{
  "num_hidden_layers": 8,
  "hidden_size": 320,
  "num_attention_heads": 5,
  "num_key_value_heads": 5,
  "head_dim": 64,
  "intermediate_size": 1280,
  "vocab_size": 32768,
  "hidden_act": "gelu",
  "norm": "layernorm",
  "norm_place": "pre",
  "norm_eps": 1e-05,
  "positions": "learned",
  "qk_norm": false,
  "attn_scale": 0.125,
  "bias": "all",
  "tie_word_embeddings": true,
  "parallel_block": false,
  "init": "normal",
  "init_std_qkv": 0.0278,
  "init_std_o": 0.0345,
  "init_std_up": 0.0398,
  "init_std_down": 0.0398,
  "optimizer": "soap_variant",
  "learning_rate": 0.00877,
  "weight_decay": 0.0,
  "lr_head": 0.00597,
  "max_grad_norm": 1.0,
  "warmup_steps": 200,
  "schedule": "wsd",
  "decay_fraction": 1.0,
  "decay_shape": "linear",
  "final_lr_fraction": 0.05,
  "batch_tokens": 65536,
  "max_seq_len": 1024,
  "doc_mask": true,
  "z_loss": 1e-05,
  "train_tokens": 306100000,
  "max_steps": 4671,
  "dataset": "wikipedia_en"
}
Each number is 128 + 24 x the weight over its row's rms, rounded and kept within 0 to 255. Layers, rows and columns count from 0. Numbers have three digits each. The size before them is the row's rms in percent of the matrix's.

# layer 5 attention output (transposed), 320x320, rms 0.0344, rows 181-191, columns 160-239
101:097160157121146104110136132121129132148132156170119106123165106142149108119147138122113131110117119149092142130154090161109129150097176146113113144117143163171125151121133074101141144128131137136136102128134092158084124129123140144109145135
102:111115120119144101125143096115087155164125112140118145093103124156076110145154113116163064129146207151110138092120145136133149131172152156128135110173148118091113110124158094128152124140125092163116125146150126153146137090151121102121172144
093:096104132139114127076116159116142085131139159117119145184149154126093139157127113154164105114131106128174108135079115115129131120119127087152137119171097077155143130166114125103106098087097103100132157130193131161104141137156134121149118112
096:164121152135162113149137148106124063139150099113093171122096106115115089144132100119124177121115126093111144151128102153109112150134110147139126117159141106093150168130098109079087104113141175085128144146145125138134117103145136121135155102
101:118121165134155166124106096134122101118133164156093139107174108093139100149158146071129145164167113133160152088093100141113133162136132121148129134138141118138100149099133120154143116143128120126081093118105115121118162174114110093124114132
099:103126093142108107145110163102133116139109117133150104141095128154152104142157156099132093145139103118110134069117117109123117128122151130121093167110148127111121147127056151086106111128129153128159138103121153117095114134124145121119126134
097:149140138141136150144085136103124101160135127134152143080146084088166089093145172108146142126140117114149175120131138111116128157136157144170117145141086147122119168099135119143103097159111120153113134132115154100193156127107114131115120126
098:116113105090098181126146123148151135159114130142184105101106136109126083136116167093107115115121145148121150109148105115160150103153085138134150110143134142106121138073143099153130109135129162124128109124115163156151126191128107133123144197
099:153160116138132131086145136055122110100128116149147103103097170110116124161114158146127156124140129100183154121142114154110117172138129151125086107108150114087139096136152138103123135150147164120109119148143131113121118132131150158121164163
095:128111113152152122122121145161126156153117112173119130134126069110139154129167154118101175119104091152089100149138111146111145099090146123102140107110146190135155132099124169113113123132156066131109087153150123111109141112109137115115157155
101:163121101133097141140140124104152117147156095160155159167132132117072129129137136095093117131146091162126132123121126170179152124148135159127121108139080146116139122172112127076106175105166115177138169105087113138128102087135129177112101177
# layer 5 attention value, 320x320, rms 0.0278, rows 182-191, columns 160-239
109:175155153145119169139137111146165053108112094128149093164150150141160138128131150107133134134098096083117124072134089139147104123101126123119096146119171108109123160098133113135079159107117148081127119143138151171129129157150167134136144097
092:092154081135118123176160121133112128129151117138123143082154128128133096144127155134110108133184140113111146149110138122144119109102108094125116173092171110136164164130146135129137116158152118140154130113121144154114095137168147142120108089
097:148120092116123156105132159138087131131176135150103152132134125144121144139121129130141145137112144138164155107125110146184151116145104099106143075120116111092094103167131117168131139175126135112134137095145143138119143113152167106107135149
097:101107131102103098114121141131140130086110125079154120138142121123128144131096128149138092120119105146142130096154085125085139167117128141109129105128112096144080114137131129147122124158139150154194116125159158179145121117171161127109131116
099:123100156101100149109136148138096102172118133109136154115105110132143185147137090111126125148109077134109151159144134101120159119137104095140180087095120169143098122153166144146117077150119102155124093194168102140138125115147127147127115092
099:138135093149142130083162146114119144125155133130103131104091139134139115169095056120094116148109130069081128111124114119136097139139111105113167153119137115137120100149115121124115131123157118115128093127111170142155124130122117129118133155
098:139152160163131103138150151120096151104092100127108110112168106131151118128119140123132130074121099111163073112120096151117103168164142121113137108113130150125116116132122119108121153123104152140134119127128115120111098094081123100143085142
098:098133175079091105126122130172097130141122113097125134133178116133117143096134099094124118136100149165120109124147164142171144161117090156125105164151107104104121107116121173112158140115142120145166075097185119125091107138098115124124102142
097:136165183147138141109143114126104120155149111112088152103116112169125137152128106078125127142143118124126156113138104127110099111143115143154155121116117174143080057125092125148106132105086132130142148117087136135129160106151142110212127124
098:131135123127063105143142156140080119152127150098145148123093150138141110126087176147141162116102161113162134101126075158107111100133110145135152134124135109091134131147171129129132138121099111116141117117149117116131141140123146088111114151
# layer 5 attention query, 320x320, rms 0.0279, rows 192-221, columns 160-239
096:130116130101113113151092143119103117119106063099152132190128160161190104091122152127136151082141127162130132167084134141140136162138135145096114092115150117130157135133125163132127100137158115147132140158140141165125136136137179157159128139
091:100121128096119131091160145111182157114168160108143120143146080109137121123138119150141144081171115132127104097151136102136105115133154140147162105148135137144120103115132150112157132127110146128162107129155171118119159147155133107163130117
090:138141118176123146158130106123168102109110173119153136148133145133132132127159085160140158120158125095101112102116116094108136125099116114134168160157091105134088138143141125142138121176100112089152103119110086091153140142121103123120113115
088:114165146158111148139174097120100136091152134135122141104157149118176125124154111103143138081100131120159147197149089101142111147128127177119098102133134082136052165110179141151122130161125139126107105120168121136184103125139096133113152106
080:104137147151123129179148132106134151113104148132167142122172112118172098099135131153159119146097173118127121105103112082091142140151101123056136106125155098152111120113177148126140122145144129120054167131160096128113169082151106142110127154
088:118164114114140132121103134149119153140129139075119138158147140157120113205189137113121124151118124130155116155093075135157148162145097139065140147126109106116136133153127106130135108116151155160116135143138113128116086141134119089121135158
085:121147154138145115125110134087137165143152128131140134064162157137168113129138133132149144162116136164109119135120101102160152096112106131161137105196088071132151110081143147107141135157129167152122154102112118128098160120121107154084109070
088:147108127138107109172099160141099166137092143140120155118108149137136120186178090112134114135151114126143139088115130117131152088180114118179102104108115140123170125128123097144111102141134138128108102158133150149137111129103121123133118098
082:126119157115130113088139120145115161103166124102112129139125140138116125139177128087137153117101125114119132153116124152108112144104147134157118092145124171160103147105125148123142144163116103114114087129119138133125125095190183155129146117
087:135138111153123105134134115081112149144107097165128175154128185124142115099152164116118093148111155124152127144128124116101131096111094126127148162132135124102110152163154143099133126135133113105091116130095142059131124093156157112176129147
082:093098105102145148138110155114083143117102065170099140145110124145119105151077109091108117114141126118123131089131115116123135135157186126132100131136140135090111119137143152114180141134110140098094135095147126117131113105121144104119130137
083:109156150137154084145114111127119132104114086166139107112102098098098123110136147166118135101102132093135125156171163097138125139164118137158137095130095143142152142128152172138131103127150109135135168084128124129150146189123123116124080148
083:048107117127145122110125178106139151152132112097151117144142113098082074101137091125147133125112166138111116081122136113173141106122130147092166114141166157134117136124134100154135084147149122109134139111084106081106112148130142150089209154
080:153091162147119116104106129106137159123171095128123090094185105138156123135141103080161118141119147114120159116081097157142135127120135147152129124128130155133174131129145141156156130127175106153141157089108083157167149146130103091093100141
087:104117116147127104103160139114148127162108091092125132086136096102101138133156121152159119134119121161124118090137122124156137080085116166135092122125135117095159147168138122140145123131118073140139138083092057118165105119116146148185133146
084:172116163117124142106155141088108084129143137099076158127126129136125115104168126112171121165124137156116073101147125120118156084150094127095095142130103124135107136141132100121132113144156129087098107134081087114142139140141133125123115080
093:133120100135129123121132159125136165119172176142119178165127133119110101160116141140107120126141124171142112157153133135124169097100137095093144132126111106090136131153112178129163117107146081141100150111076129146101140138127129131122148091
088:095074147113119172116179119121109081168087113110102153114144122168132103172093186131087117144102131129134118139110145126179124156125145139122112147152128126132146131121101112105101103111157145105111132122099145148113108132145126131109075152
087:112092117136144138134129121135127095164111164122109152127161112118122157139159143066131127186102138114123069112127130141150129162116147153166153161115130133168142114115112058128144110140140160119131101114095099168094122120135111130092157111
080:118095132139077120124107114117133092135148113120147124136141114148146103090092082129108096140113110137119112160122134116142104119107113181090113087109113101098114153131141140117186121090109112105154141152165157132127136143103163120163117144
085:134103149103101109163114131122138125188095080143117097093140128129164134149130100132141153145169092074162174145164124124118125136114141104160144120132090159135124124105112115092152140124157139174146118130139127089090077174086170122138145107
090:172123138144109161129139139127154120148167108147158131172120164093101115103137101114143135106121138129099141172109108091110133129119172126130149157126104120153150123148158121054155149128098092117114141102135086172112140127123158118188128109
088:134117078130112126157134143121164133121171179155127123162159108119143113102120119105129115132140090087096131120132121150118121111105131123130065136100170145121125160119098170133161130183129132127139125139121080104144150134139131141116172120
084:116128125124122111094146123152136162131158085137099147115143143129146114132143147142157077147103109149114158136131109107127068130136100123127113128122113123113127092141115144125106106152162148132127138156081132118137139169137105073129123152
085:121101092120125154121146129143137119102127102127120130142140138103102119114119089131141088139137138069117133117125107117122133066141124127100147063150171099157156127156101142107165126168117115099118103143145103133125122167167105123153123170
082:164157081132151167153114143112112059116134163151128118111139091163099118131159102146121124092105150094139185105130154054097118089143160128141122174178128109138123141128141172116144130139089175091092128125093112136120119129126151101120124124
086:091126154130187121121122117133146113125082102126082118140133134151134120133089133149103097101144125087089148132139138129160138143133110095137143119146149147152153076140130175147129154118084134155125151118152120120160122146137142124076135131
083:092119160136130094125148148177149103117162129126159143116100132123130136171144129141137085108123102105150128115139097135144125154136168082126132125163100128129134103152123122113103111101173108121150120120173121161140140111138150155094097127
090:113146185134118140151119166127131107120170113132129135116136086140129151136119117127138097082145117144113122144104154165155081110139151100117115102149123153147167121088119088142128136123139088139132102146123103131128127151075099186102127129
078:170118130110070111136125118154130142146095128110142146110100126167111109161180167123110125137155124145112147137153119132152127103176148129135159133140120152127152099109150123146150122112100128130121105120094156136079086123144163142143124159
# layer 5 attention key, 320x320, rms 0.0279, rows 192-221, columns 160-239
093:146131128137155157107070126088094133118074108140133153131166141103159105108150132117172112119174063074085087138133122136097120133136093095137147129140132128142141121175109128144110132122131109110132134122133128132138111114199114162148113139
099:107157081140183126124144114117114125157136108142077119135157110104106110155122132113184176126155078127095123113136113111114164112117110121178150167127140098100165138127109178140114134151115120131144115135097140125140103087159109124155124127
092:139156164118107103120093160110114156162153135116136113147124111126100126160099109122130109157149126138145097095108142073183143154109137151135151104111142086119116150119160039158149083137136120155136125141091165122130120114103124126134103117
093:117149146126123136154141132113118096138137122128144176094134147154153085115158130125151096103135106150098170154105126088168159144122096142125130116148141067108121162136169134143146118156132164132141141179129104100148117133158126100135146075
083:161165156136119089107131130087113121137098059134125150161085175144183130140120127118142124124139116095138135136084126115153121118128119149107113169095141134150126146141159136111143099141115157127112122123144156121146131140105128114127157148
091:107115135162141104100151152135099050123116142122138110155094176117113159144094098134130143101123143140129084100123082120123142133125131146132126124102126133096135129142139151110144135147121187085119133175142126117137152108108156161126137165
085:109128152131078167080159102106091141121142161097117143139100105149097169098137118129135076111129145133079096098124145124117109116184128133131125122137141115078134121100120157132137127139120132167155130149164119134125157156104079136126145161
094:177087151139136129166151161153146123128146176152096150120162085146124140143134116125145106172144098133095096148160144105081110103128149160113132117182142160122195136125132096117150126105105128136109083104090116147163088160099122103142118100
086:168128152110158146102162086102137143122109210122155163087117136082084143154121123111084110145095138140127132137162128108138122141112122114167114144118119116115143090102096103152096117115131124128173122083143202137136127118122130100152123111
093:145127125108141102104142136104121154126098118156230114134142162116153107129150150140156126179118139118113125087145096154149121141118160133134088139088123142068090101162124144102144093183134102094170128090143090118134116120120150127183145213
093:140112124131124134119141166134125144144153116107083111164089120128150103091105138115131146119165104135113161140136109116146127143126154159108118101160097131157112128105153083121133114111086134106150133170135097148145113164108137128102104177
090:128099151105108120147129094109173093141125121105126127133080080114155133087129117162147115115139147138103112166148149155128168129144136133122140141104158150130114089120168120130168146148132102122080098083150075108111106132158134172123107127
088:113115097110130126088138116119137090168108109143123144127106133145121139130121155106135094103092089147130124156163114122115138127136102116127114176155171158172141119164142106143140124105122152138130170111113109132184125111116133134114160094
084:142118126112131140149161180077118151096108097162120129117128146125138127135126115135129090159130128153132098100128111099146151129108160109112095083116129168148104106172148138142105120132111103155144158056107123126134131142182125100131120152
091:098098133089086113130139135104126092148118122109119105069120135125154125155128168108106156147118110120111131111159100163115144100081151133097122134143129161124133122141109167112132119155128112162120146110080120112184122139142139159134125119
094:132104102105101165109174117124132100133117121163132114105109150142089146100161146135151113188102174117121108132120110092118118078135157115130130155150131133119120088145100136099126145131114140124124131187148130123181125140076119068122116158
100:089166134147154155119145109117136135152139170115123129126133145105168109124110148184106122162111147121138129165149116126121172144100139141145129111089148105168140117145118141145116089131084149132153139133146153103111142099089111112122143138
094:100120118065100145141119131120101139131117124112135136153160123130120097149132156139134162101139149121096139111137127102166126155146128164123135115093169139134143108111102163096122118115140135124173156133170149156143110103137105096158125134
089:093109129119149133162145118123117135135138145120122131108120121100147182149141124149123151140101137141170111112103137127119171136089168117116113075169112141152115109107097133139157151169094138118108115064097143096132122110129122106111186164
082:096084088143137117116117147118138142121112118124086085148142102148151096109123123153140134148150124117078109128143142142132125089137113162163127143142078145147135127185165137126121155114157143126094200162125122120111135138111098155170167140
086:127137131132096158164112139167131125120097146145116188138143147148100140153087163176101113119152139128077135154135158104132104148109111118153164107141138148210125147122111172104134123127110123135159156095142113142125128142149101140125125136
094:142130096115121119150097138123152138135116138086139042125106134129159096132141130099155133130062151138116150119144095131093157150102105126150141122112104119173120052114125128086182129152119158145118175116139145153117149121109098129143145144
093:129127147126158142151132141117163157126109129100121176135108109177122119115128151145151102112116066118119141159094136147113156149131132126088094147176130121119136126131159157123109170139099136097103127111131128161102121145136153147141125083
090:155129112104071131118132153103136106105145179131145161082157140121125138148116158140119131091090133141110145133166091107149165148127153181165113113078128126182097140176119128124087136129138127118133092158103139095126111127167142094141127170
092:106124106071119149123131126133136122131107106128164122146126107128133110152089112109141160125147179155124120089140108097129109134120120127130102144144198109095144117156092137151122081124151093098152115158121141151150142107119130163132152130
089:136111130120120068141161150113150116119144131155115113135146097155092079166094134110116097132141163137109165116141130123088104125105136125115113135138112085073107113126146102129174116157155098120100140076144113147138119137085141115109121111
099:111110127085118075107155092133095172174125129172126153152086128125145078138119107115112139088127166109132112074099153106152106115100099126145166132136082141096133143105097096155170094112072126090143134115103102104157123136163133098108123126
081:125144131160129065169139141169140095120129145156115128097135112108178152165147143106145157098103154125124153091163123092147124155122141139173188141119126139104141149115123105132142107107174175159120152090093153107103099149127127100118108119
096:131106113169110134144145134178107121115157176153091135128164134173128137097113141176103096106162115105139105106136157146099133152090155136110063103124161109063103108077109141129156081109151118111157162121106105128124115152113114160109093129
088:141130176108133119111124162132129123128032176109121120146123101141132123079090115121143135137140127105126156116137075124184080108132174138118180116133084167103135181121160114106141135087141091083106133122130173111127095126141136155110113152